Weights of a small GPT-style language model, trained from scratch on English Wikipedia.
Size: width 256, 4 heads of 64, MLP 1024 GELU, vocabulary 512, 6.59M parameters.
Architecture: LayerNorm before each block, learned positions, untied embeddings.
Each number is 128 + 24 x the weight over its row's rms, rounded and kept within 0 to 255. Layers, rows and columns count from 0. Numbers have three digits each. The size before them is the row's rms in percent of the matrix's.

# down: layer 4 MLP down (transposed), 1024x256, rms 0.141, rows 726-750, columns 0-127
# up: layer 4 MLP up, 1024x256, rms 0.138, rows 727-750, columns 0-127
down726 098:120135104109131144105132101141107113118087138145111089182169147131128100112125161099152172107132123119142110119130144129145105130160098149087121118124143134155099127135146172131091123146109125149120108153126126089144121101097142129140104117141127124136123114141100124151154136116114139068164117121148150137086144127126160088180137123119128091127147163155176108113171105109150091122155
up727 101:147122124138097105169103146102133135113122125165125157095157145111099098129094103151098110109143073149136122127135171120150150125110128105116097116131132130117104148131129101129096128148124108120177100104113118138134134136158130128115139173137095058169148144138130109120106130088120115119126117123136111157109121169125188175162137144115124146175106108123102142120103141130145184113186
down727 103:101159101123136133114104154148145109164132135102129090142136140201153096115107164097114164137141117128097167128100137157178071118102136123152077147155114066171136138150139122130155130111125171122100162113174119153118117130114113102191122149123115113115127129124117139123142158145115101078128143111159113156138104153095108114136142117116163087125119170118139146119091212107147107125103
up728 107:105112146122151116121130128137156098099119101120132177146131147187125101159119071162101182107138138153117093140107122101145122110124146117140115160121177152083099176122148142151126142111105167138146128197140149100091149138136154098077132134117157141101159130172167154126110113069106159149101125153121140118120131158126156150097069138121099129122114173139103112150136132116131175125138
down728 108:150154184170194086155083131165112109112137123139116129128126121134126139088122171152106138144088126126106119109126081127115170162102138161122141161147070087107124125101158168127124164113115116112109119088129151106114097135088119137092153145143121141157115152128111143167121120148161102123134110110139138142116152128121141135113086118120133144070126169126130141142113139120101135146128
up729 098:107115188153142113122099083115108119113105144128178106133156168111136142146100091129128110092138153117131106131097090163119147116127179129100097126149132130164114124088146136127137122139105132106167095113152130133149144119126142153126100095128132106138147078149098164153122132148158116102135120149095128117092148147126101160085138119141117090125124135132136106138136125133119122110125
down729 106:146105111132121122142096133114107126125159140103171162118161126165164160133111103127122118139126107141117124162150126146114135183117155181145133097135128145116117104095093107124163134125139101139130106121161131100110133125113152122157125126133136103142140145108088136146082100103130123185116109171115099099161132098142109174123099121124149117135137147143139149141063150130077112156114
up730 101:086108111119147151133157052115125159107160113139116098102116132156139148139134158131119127117132099175142140161163146110164148171115152166100086099143118136102124144129158123131109099126106102112108146143127139154167127144103160129155101115155111091139114154094102113142145087122110147105146128127156126132140119112178120156126109139145131113190100083106109129099123116129123140113131
down730 102:123103116170124159100129135108140080191155113121162130138132147091156146137121160142116146131135124137133137124155126136144111153146123140106106132122130133115155147148092149096112158123150174140134149155146123109131123144149108126199127133123131137123123110110110136102146094156113142170144137110139108150118117112093118166133091167123166113122090142150138121106142123105172131137064
up731 100:129136121114123129135129151111107131118146127158135134146110090111154144073159112129073137096124138123130120187095130135128136131135129095154148114126130154085112127175158154153118118087160130182119127140135118113148156117120145091124148149129143151159109109072139087129135072107137145138155153162147136150146129181147109150151096142161103147168145101092139098138058124111116146130114
down731 096:149127145100164144129106091173156169135125139134116117095135148172143104112099105102153102124105127152144140098112091130147110127132112106145099111159129127147109107141146136144115151170169116125115140118149145121146090179131139133126121143136133095118125136150103153129097114154163111089151094134163132096117139150127122116107137106098135129053121115175118152113114139146129105124121
up732 102:131156114118186140106105097136112112115121119112096178105127110181121145119127099120126158147157182149095149116193103112125109158108142133107123138135117137147128136158079112150132208091116138144134139144129122092135153168114081082174124108121079131090124084154137143097119126131148142156129091114127130115164157067136100111171120150157142099088141119089137142126109146152125114150124
down732 099:167121082159118125151150164122109156127119086142148122142151140102150073099092095124136141149139103179117092154139147077171119108156142149143094123132149154144128167122144109123126119104157142125130104131116158115121095162169079151126121161081085123130114124154146113132138103181095100109095121153112049137125111148114130093097148107144114080147112143165163113145115158137144124120125
up733 100:141126119119155097120152127143131145143133110076104105121131127151133125127099106115166101102131164146136104125084122106111107109094085148122143096143141136134096137108107147137122128127153101155131111125140128114108139122131151101132075099138140167134190156113149131153156107142143174133150074124145110160108131127126167143076112117149140155139162142121092101115143089160084157148129
down733 101:142104122112135095141135062146139108165111095118168127130178139141098102114114178138155108158148119144108118158134153115126121139097138125122099149159159127056092113121172158157133071147104114165111130132133099114145130124132086144110170127092146124157111149141098169128111105140167115120131131086177107140138091133093111127092108085122112113133147114123150146090121154112134121078129
up734 108:139103166088121132141137125133135143107123123065153112106103135128185171125160181133171124144154138138076092128135068129171150133149154114135109124129114162106133115121135079148116151134094118205127133135125118144143142125102081160172128138125134144147092115128101148137152112147164129146136116107123111123144150126110145129106137166122114099090123162102091122082132107165116121134108
down734 103:116112139140111156104121139108133120131142137149067119157144097083082124125157082146129103133087109149116173097123153099146150119121151155126078111115120112139126131166115160091134130047162171106132171110160145116168137121144121130134156124166108116138137109154110095153155128134130125122129129163101096102146093131110139108150126139125155170105126129133140116144144079106139121139130
up735 094:180119103078109168128128149131086142134123142074165150106150184125112133106116136169147111125143144140117134134099169139115136169186120136113125138093153108141156082161110111140149153124124111109131146162148123132123099096140124115097142127167168102145094103128125119152127140131138163111093130086121104131111115135114130148166113130129112126109126112183097125128097110180128161110083
down735 100:155152139115138133141105117139107104132087145103138150067155127126107146153145117108101101160124097126162120118120113108128122156130118128130151107109173116069106153122132142103115154121109160127121134136133126150158142126117108105097112109131135093131139120122150149130131119177140123132108161155108131103138096091129125115119087154153123180125179116133157138150142112138139133109098
up736 100:118123106141140138141098157108133139053129148132142113152131135121175179097116138118136134099133119116148151123121112116099136091158146126108146077171117109140109146138172100134089148145136117140093084118093139104121132117140127116113159113177120136116109134135128123110132096137133183162142153110113118120155090105130136120127163093129082093078160088125145113084108146162152128132121
down736 101:093153139172144112154129119118097133115120095090065168132122102108128140081105110176128155040106129126119150127170092138121078122147127087124174149107181123106126132166142139108094101142103157124169135105084150129092155149106102118137130147149127146137117102090136075141084084133128177128088107114123122119124123133147103122186112149112082102111134144118120140112108109128108127140104
up737 104:153141118148112111127116135074104133127151158109112119114129122160136129156173142159094115151102127126076144087137124135088141124137147136132125130117130126150114130164108133098139122129093100142171161101112098149136156134125110132091157152108173125137132116150094120144141122099088126112062116137163132137149126140158129120108135132151118117139131122160077125166137127153143103146133
down737 096:173107110148139124137139190138138106098116162110166188143089138143112170112118146129180124077181077144141130101115150123146145152137127154090155126144128122148135118092132137167097121107142106166116125108115087094112111125116123120164128150149138121169139120083112130097084100176161141078130130137119128154104147157112113122170138099136145093085088114121127138141154149128076148133111
up738 089:119151141125128137144092098128103127125097092144108155177126164120158110127164129143086137133120131125115141148103111137131116125183139140194127129123141127134110147126142124057153130138110093128127122114154092122125163086189138166143114087150145097139156117123144101185087109137091113130132185116158132104158120059141110096164124172130126138109124137118145162072141156117108134115144
down738 092:136101160126152104139149134107169142094144141134142096070171121124100148118119122119126130085149122135137099138136149123113122108102113130140127137143117130147169126086118140191085158143143148162159102141100201117168095143065110120083105176114122156141115172153127102139139115153177142120154106159114134156151141158174134145125174129138101110115140133156132088165122189103121145175117
up739 102:187087128126115162144097138068132112075139099137076087129091082139138103147104118122126091139108094110135139157146153134125121134137165191164130138135142087156137156123125158123097147180142119096134082112156106142190155091103118146121138154099100112157128127135074119118129134117161091144162146119135118113087156133141115141153099132085139118097123122129166140161129148161113091131157
down739 097:097127132164100115170147094130130144119176159106140150111142146148154101137124128093074155098141168125124139161108162110144126108114175163126167148089107133108122077092133099153139076168105182089128165114125154136098109153166150135116116132165167121150124135130104172150150131107123127122121145153121121120144130112126110123102114131137165182099154161156104130116103086136175128121145
up740 099:118117150163186111133128135158104138123151155130099083094124159113190168108127138136136154160166131099122140147060136113208114131123115125112105141145127177136122111128137148091137194162131138102092154155106169138189100126169081146109159113134093128139114137117081139103178136121102159095142174145128140104132153108120110129129132129124161101097131114134144132164141126113124115115149
down740 104:134123110094101118143151114112083122163109093154155129158158181130108122083161128136111136145108145106172136135165138126127115131124122161134170096130129103128135129147108128121141158130114131114125164141136089090090106149124158116125121157126161101124084128154128093124114164102129089154125161159152101118109162110129125127123166152131149145163148149140156168169136093167088136146132
up741 097:126118131139113103086148119144156104141122137112111106109120157110112120072134098091129169160131137143119108131138170135142138114102134151105157114142151102127145153089153152116079158167102129150130152098105135166147122094142147130142109158130105079166087135137171115135063169141150128175108092102082129155102133157122149106122127133141135090133115101097147130157151137118148141175105
down741 099:087096172135129131159134149108156109132114160153141115143157137176102173093155105124140097099110122151177144145090160103161104097140160131160117126148157167144133122120118108120112125154125126108152115163127111079147135112118139103120164139125117086165115111120159099091109130153109130150131109129122124146119107091108139123140109114137114067097154096136125088132148145134134104142182
up742 101:133152114129163072115140143183113189119130124115099115069057105155150127140084099127141128120106125153101117085166126140128167152105166145081111134132112132148126103127142132137110077141141180145156058130118168131098107164135128106133131086150078138150115103161117131103140134169140160137118105144133112147134122126168148128131128164130170138136112106161064113143149144113183114107143
down742 104:160120140138119090142188112120095079101161107141124140128163125144105149156140158138134108148120143160139105171116155104081093114130132141114143103151135092141114122126135115127122109151140103170147120134135142087147090126143131126154134190154152153120161127135109165136145141172153119098144104100106081127119112129138113134109105090155108137084076130157134122150113140124124143127165
up743 099:141099088129150077081100161151160107132136151109133128137123136107097132141096137156139106083121156121082092124100161100129129116139091126058146126112121178151111095109107081122132126110136152130122108136111134152123118106144132138112105152144137148167110154046155104094139122108124128111091140150139128136127125146135118126127095124151128115113121139149128160153106125146113112085168
down743 097:134160134141119139104158117133087129146137128150120090161162081106163121095151110142140124134124107192140115094136125143156133077063144108116123130110132145102128206146156142097149127170136152136114118103158157124107139126143138117123209122108095143103137137153102157146160125111161114139147149089119111133148117097124157117142123073138133121115126155115106101111138146133096150193139
up744 101:107128088137139128141111137114148151101136127111107114135123151115176132135135137133085077152156147124116221092144138101128096092136117143146163107044123140140169116159149133142142096128148177129128133097133100118130171116130120116155144078157122109081098127115153117124097111121089133147107121143120133139089174140093104178148184120124097129129120126157146135113096082131167115101133
down744 099:154128124143124117129146145088055090117105141119119138124120155120127185159111147123100164175111107117120126098133118147104141129123131145113129104152144097148145134132112114080127122091109087159123118132124120147147188134147131138139100097136114152121125130140157158107112143102152141161118137115121167134130173131109145091064098122130138071151124095175120113134138160133107135125157
up745 097:161117161151100100131106120130110176125141121136101176118112126151095134094131156136080140100109130111136118146139131102128100092162137104094150127153147129135085088077130116142128178160165154105095076144118163138147167124138135137098102148137140126152129148151137153120110133148117101146100100169153125145114138135113148163134107153099129102145145121138171127102117155099126138130102
down745 098:117151123118094180152106180109103099151132145147134087128159139171148133104160105132153089138156111124138135108077116143122108139099134085134137159089107160074153120132128137104124115141060113147139207101071131134155079137153088153160154080110155111108140102115119150184114126127122136108127142102140097150079119156075118120094152120164178171127109142110149134097155138147106097093133
up746 103:144158110134099138129116129127102114115170096154093153138171099129177127143135183116131160122153109150166172111162103119112122156124126150109124122142153143113118099126160096103131123144132106113088142102161143122136117100113159159143107147157111121172132117096111108148117136142163149131099136096148100124115142095169085077127169140094153112161179105133143112134129124152124130132106
down746 102:100114144129123141161150167115115134143131091135132164103145161147113100116138120070177136096110174183131116144104165111121126151143107135107145088158080157147117091104105136097106129143135174155109129091143099134116131178104113151104138051141119109111146159142112149102133153109090114140125137117152138119154127182147165111132102128113156139133099140135110114177120142147128135157133
up747 104:134117146117123132154118133083167136146149178147088132139135089150097114153162129136103115136094152151107141154144149158120108100124125110167121136116187108146113117111158103125081149130074126133080110105135127095148162106103119144122127110143082153106140147152109120150163130079102145136140104114166116172116166123127103160130187145112134144120124129134135127103138066139132123142153
down747 105:133109134141114127116124108199104101132153127149120125122128114112152112105116133125115121111133188114108104131092087084154089138165124117166173088149115165073174170140125126146148118121098113143158107116122108165127144118092185165107107134123113143142102102168091103119129113100102121134124143174116111115120110089133079135136101114101181139159129120129134154133166103157153097119134
up748 099:106142125103125192140106100106150117100157169114168166082139134161119139158141104095111159134086156152154123098113117161129137124061148133150100124096115137099135152088092153143116130130149122146144117116113117135141117161116090098150172116133106110121114141139108146118126171164107087123076097081094135133136131111132114114116143121148134115142138148100109122096120187124131124140157
down748 100:181118139130142089140139144110130118128162140174131110111145158095115157072138113121102107105131164101140160087144166138111142154088119123150146105132121108146115083164123143083150131147141114141154131152140141154102146154125111171169180095113107077132114121123122137139158109158132117141111132086119180158111135117094136162124163159138144140144112097124116141126180167115159105101138
up749 107:152148139142133154157134119114101143083105079135123131148151124107122152142133095121126117140136098094146116152145124121149107156106183145141107134126112101148133090177157123168111127112165141121125082107099148131137107187126127123139131143124052115169135109121109156118120106126107145088085135172145165096144117141102162127120128099125141092165155089125134102155106089178158127102132
down749 104:069089131145100110056128125150119118140170139099114135108164153133127116137128098138118106162110109137124109096144143127129119097124135137130144118086170135130112179113128135119136128084123150106104119142153112148121154099103111120135075135107146140116120103120159127138096119104174115118180076126104141140097109134102097156121109157152071105122111101075175160121108134096110180175163
up750 096:133125127126159115148121118098144084129142147116134136168167114131138140176145125094128148116102092121120128106142144129163097170093145140106103143131172145145167107124115150125121099145082103163152096149087117121115107136125110167146129183105099164162168160121131131124153157077120110132142167139191146127136154086113138144096131162133131083136124123112115138145096160098155167121142
down750 096:143133168144096105108149160142100108164090098135124145141123131144177092118167116153081124133117138148163094120155085132088103135108171143131126125104170130116120145128186149120129153137115116100140155125159140130110166115120139135097136145164117159179103139132118126109156125126128119097170114159111121167132109135157084144102165109108113157140077131170186142100088130138109145130106